config.yaml
n_layer: 12
d_model: 192
n_head: 6
n_kv_head: 6
head_dim: 64
d_mlp: 512
vocab_size: 1845
activation: "geglu"
norm: "rmsnorm"
norm_place: "pre"
norm_eps: 1e-06
positions: "rope"
rope_base: 10000.0
rope_fraction: 0.25
qk_norm: false
attn_scale: 0.125
bias: "none"
tie_embeddings: false
parallel_block: false
init: "trunc"
init_std_qkv: 0.0275
init_std_o: 0.0275
init_std_up: 0.0275
init_std_down: 0.0275
optimizer: "adamw"
lr: 0.00163
beta1: 0.95
beta2: 0.98
weight_decay: 0.062
lr_head: 0.00669
grad_clip: 1.0
warmup_steps: 432
schedule: "cos"
final_lr_fraction: 0.03
batch_tokens: [8192, 16384, 32768, 65536]
seq_len: 128
doc_mask: true
train_tokens: 159500000
steps: 6787
dataset: "wikipedia_en"
Each number is 128 + 24 x the weight over its row's rms, rounded and kept within 0 to 255. Layers, rows and columns count from 0. Numbers have three digits each. The size before them is the row's rms in percent of the matrix's.

# layer 2 MLP gate, 512x192, rms 0.0897, rows 105-147, columns 0-63
094:142135112140121127142118088122106155090117159133126122103140092086105133139127132144121126124123170143143098113127126098134161121120123076136128140099135130139144122151138117167130157112124126
093:161113130116127133153182107129119150092098176156148107144165096117135116104115138143090104139145114085194119110165132153164159127153121110149135104162142118158151137089169160126114138155162117
098:093130102122150160134106091158115151120117116132110142122176138143119123129104101111143115153121166116188087122142105138156135129132136166130154114110143127100109110153141118130163172107140114
112:134112107146092077132121137132122165118158124138104119110181138140109136083113140123143093094159146108137132150164122152141137132171114143125099144117150155143109152156176138154148132133105183
097:126106071135123144147164188117079167123129096132108095137157142136204180148097100115141144103145136119130100126143137125149137119122162108131126133140116152141141132132141111142128175134158137
100:104144123092147143110133144147081137128106140113152120169065108128149140134143131093159094160134143138101133136106171157138092126073159156119097102161133137158100133160117167161144122117151145
097:090113067147141118135132105096121139140126096105127144103178159126192170100144152125105190132110123115109132117089149086135149141134096160160121112121126133144165099170121136159136141147172136
081:104112121140092116151158103102105103081129166153108103106116119125108144147106118101074122142151122098105086129171134081097144118112110133134137163108132110096170140136140148137123169135145100
102:124133116092169151101136150145117141134122159118136111187086121111165169130084118128151106137126125127130118125142113144128119117111116126106084135141122171123058140125149159095098135105151112
090:116108095119118131131145143119095144109114091084155137143140131106138112170154064079095133079146121135068143132103108165152114108128109172133127158123155119170131120137108140103114136112153126
075:106136115107123130155144163132096134140118099082137095146145133136110157134146111185124130118111142127084107118169180141082117088116102163159172148143180103182127123085116076174098111140163132
096:146166104147145157174144128134072127114137143172095130117140082117092193151154163131098113136136140104100116103153164143152118110128148132210100130154113136143107109107142155133135170107132159
095:113116085151133098156136142118098133097155150115091145115096153144146140099125147119096124144117088152099118096138125158149127128141183168161162138146117176149120083118115140112136166140124133
086:132098101108133137117106111145110121101164183125147114121091127155128152128116140163057120164085177158145111122162108131134126133127133147127137097143101161086091150153139102130128102159142096
102:134113122125143129107140129082129159158143168145130144094112115130116132145130086120132088107165149119111120106137107121123115087150110165140133127162149079128087141102117095126134131118130112
113:136113113113103123131155096106100095161150083129112139170117127136154148130125134134131137168141108132078137139127164140155154122101120143131119111133134145114102090104191110142144118087169093
108:102131120109113128132130101098104155112148159115122123131132076119191122123088146127133121117122137126117066140141131099157128100106120103148153107128153150137104100149121141135080145090125119
112:113105132102108157125123136115141130090152107102086128162150126103124098130066126145136113149111135135125107138179147128096083136138166122077121153142091125141094142126122163110113114146123115
107:133125129132158140154148128111152137136142154111126164104140117092076150124124109167135178128096168175153173157108102145125143134117146097102109158152137131126080177106133095116122114155172130
099:134154118121089109131106088139125088072127175171111090122141058106136127100110136105125133152140130081091102086155168113139184150138105127134140151145112119073093154119150102117156087139126096
095:107150101114142099160145148115092142130087108185144121125161163098124159123120156097125072134142132128092096114121148109159074117066112147132150119078114099147118148094111106123128151109110128
105:156076109095142132120163132127123126132147152107151121128148108133119130117125116170102101113128130115147070107171139135087138142144138147132136121118153137143130138144162105121121157138139142
105:147142119170175170143157119114124128146077143098077112165143113123124132152102141151137114167202165078132082116139150141129150130118088122135153132150111139125132133142130116141151161150148111
091:113127105122126176126129108110126153111101132133113129110171153158129141124130144203084132134113126138146143107163123146156124097162081151120107163123137098108144152107080089114125166115106134
094:142160093184149136126093132110126112122131084118082121141123138141080105101104128113127166122107135132103143156112107102131116112142102121131132131160154127156141152114083097161115143131111094
108:133172135135109101103128129129143152096156108118153172132114174101125101110120133148100117132164195173102077119113116088088139094083120137114139120109103106127117146135129161087101099139151131
109:147157118101111149133127116066130117120128131098105120125102124125119093107121109119062142137080163136128122148105110124149140119110135152115156169132120141139117106134118099117177135136119119
106:110127111151046105163144127109121151188129136138098089155112089138122110103101143130126133103139136094135114107141147137145121132151135135122120126085166144117126177098115119178143156153130127
110:142136098171143141162139138140123119118115137124144125168105136123156126152091134119114116113127131112131137109155139139188134113137155162176140147141161157151084140143114143138162197132174126
079:120114102124184134142155106146143133138106093103160129115120120148135145086112137097132089159096151142164105134094126109136141109131133129138117107130108089089175134114087129144118168150129143
117:153099093133152158148107133154102101168125157085151152096149125090134152145127080145167136179160132138132128151135129144113178165161140116139078105138170133120156127140130128149124120129134064
090:126110100129144130167129150129103111098088113187110074134096112139168120132095084085107126185123107123109152155141184178114125102116127138163175123157160081130129144121089140124104158120138111
085:125117110130102081165116141150091095112116134140117092155158145088136142086114130091118130116130093063121121141122091125128143165067127140122148145120116117113100111094112104160122143132158132
102:146131123128114187147135115120121093174130145084119125123150115122143149121083135183113148142130177124149136142135161107132170116166110108160107137147108145104141148159117155149142101155142082
092:113103089130106063220124107098084120128083121161105139124157094118107120131164105124124097180128110122121087109103143159120128128124134122168119109128170148135172120089126173122125170126135139
093:112121126160111144089127087130108086136161116100119126100098104139143092081131096137139131113105167126136113124139147116138131129156092118175098162090138119123130130140094107139159127171119124
111:139130097104132087147124135155106125117141157155161087117143096092126183125127150131133110149171101125113140113133134151087163094130166148090095156098155134135106175139097151142103152160117128
084:129155069143130078121121143106070158116115148113107134130131112110147157131163098101124128110158148143117142135134159140169114120116133158115187110117112125134135123157107152153129134093102109
096:146159135075124115149144094124137138101155159133133138157157130118131131111106161118147125145113132122104150157134154159090115127124132146097123131121159184141100122149099123138133111123120141
101:155114114118138129147172150064072121119108139168102102127137099125155130113118124128135109085115138130148092148142134137181112132138121129135125139139138136141126163138139143127113122169122118
101:103107128156127128103109133149142128185162132163133144146089093107136143097152123129149142118093153144134136120136098092150154117120097109116080119118079131163135162148130177094153148145135119
099:118096115107119134136148113144129143144102224127115108150120114124108111147105110146119110119170146082160134109138145157168108098137133140149141137168077112119080179159138122103146133155110080
109:121120121110133089166120123153102112134080104135116138115119090158166124109112140104140110135177126188085106155133109141175123140132163145155105129133094136182169127130131156164142131159133152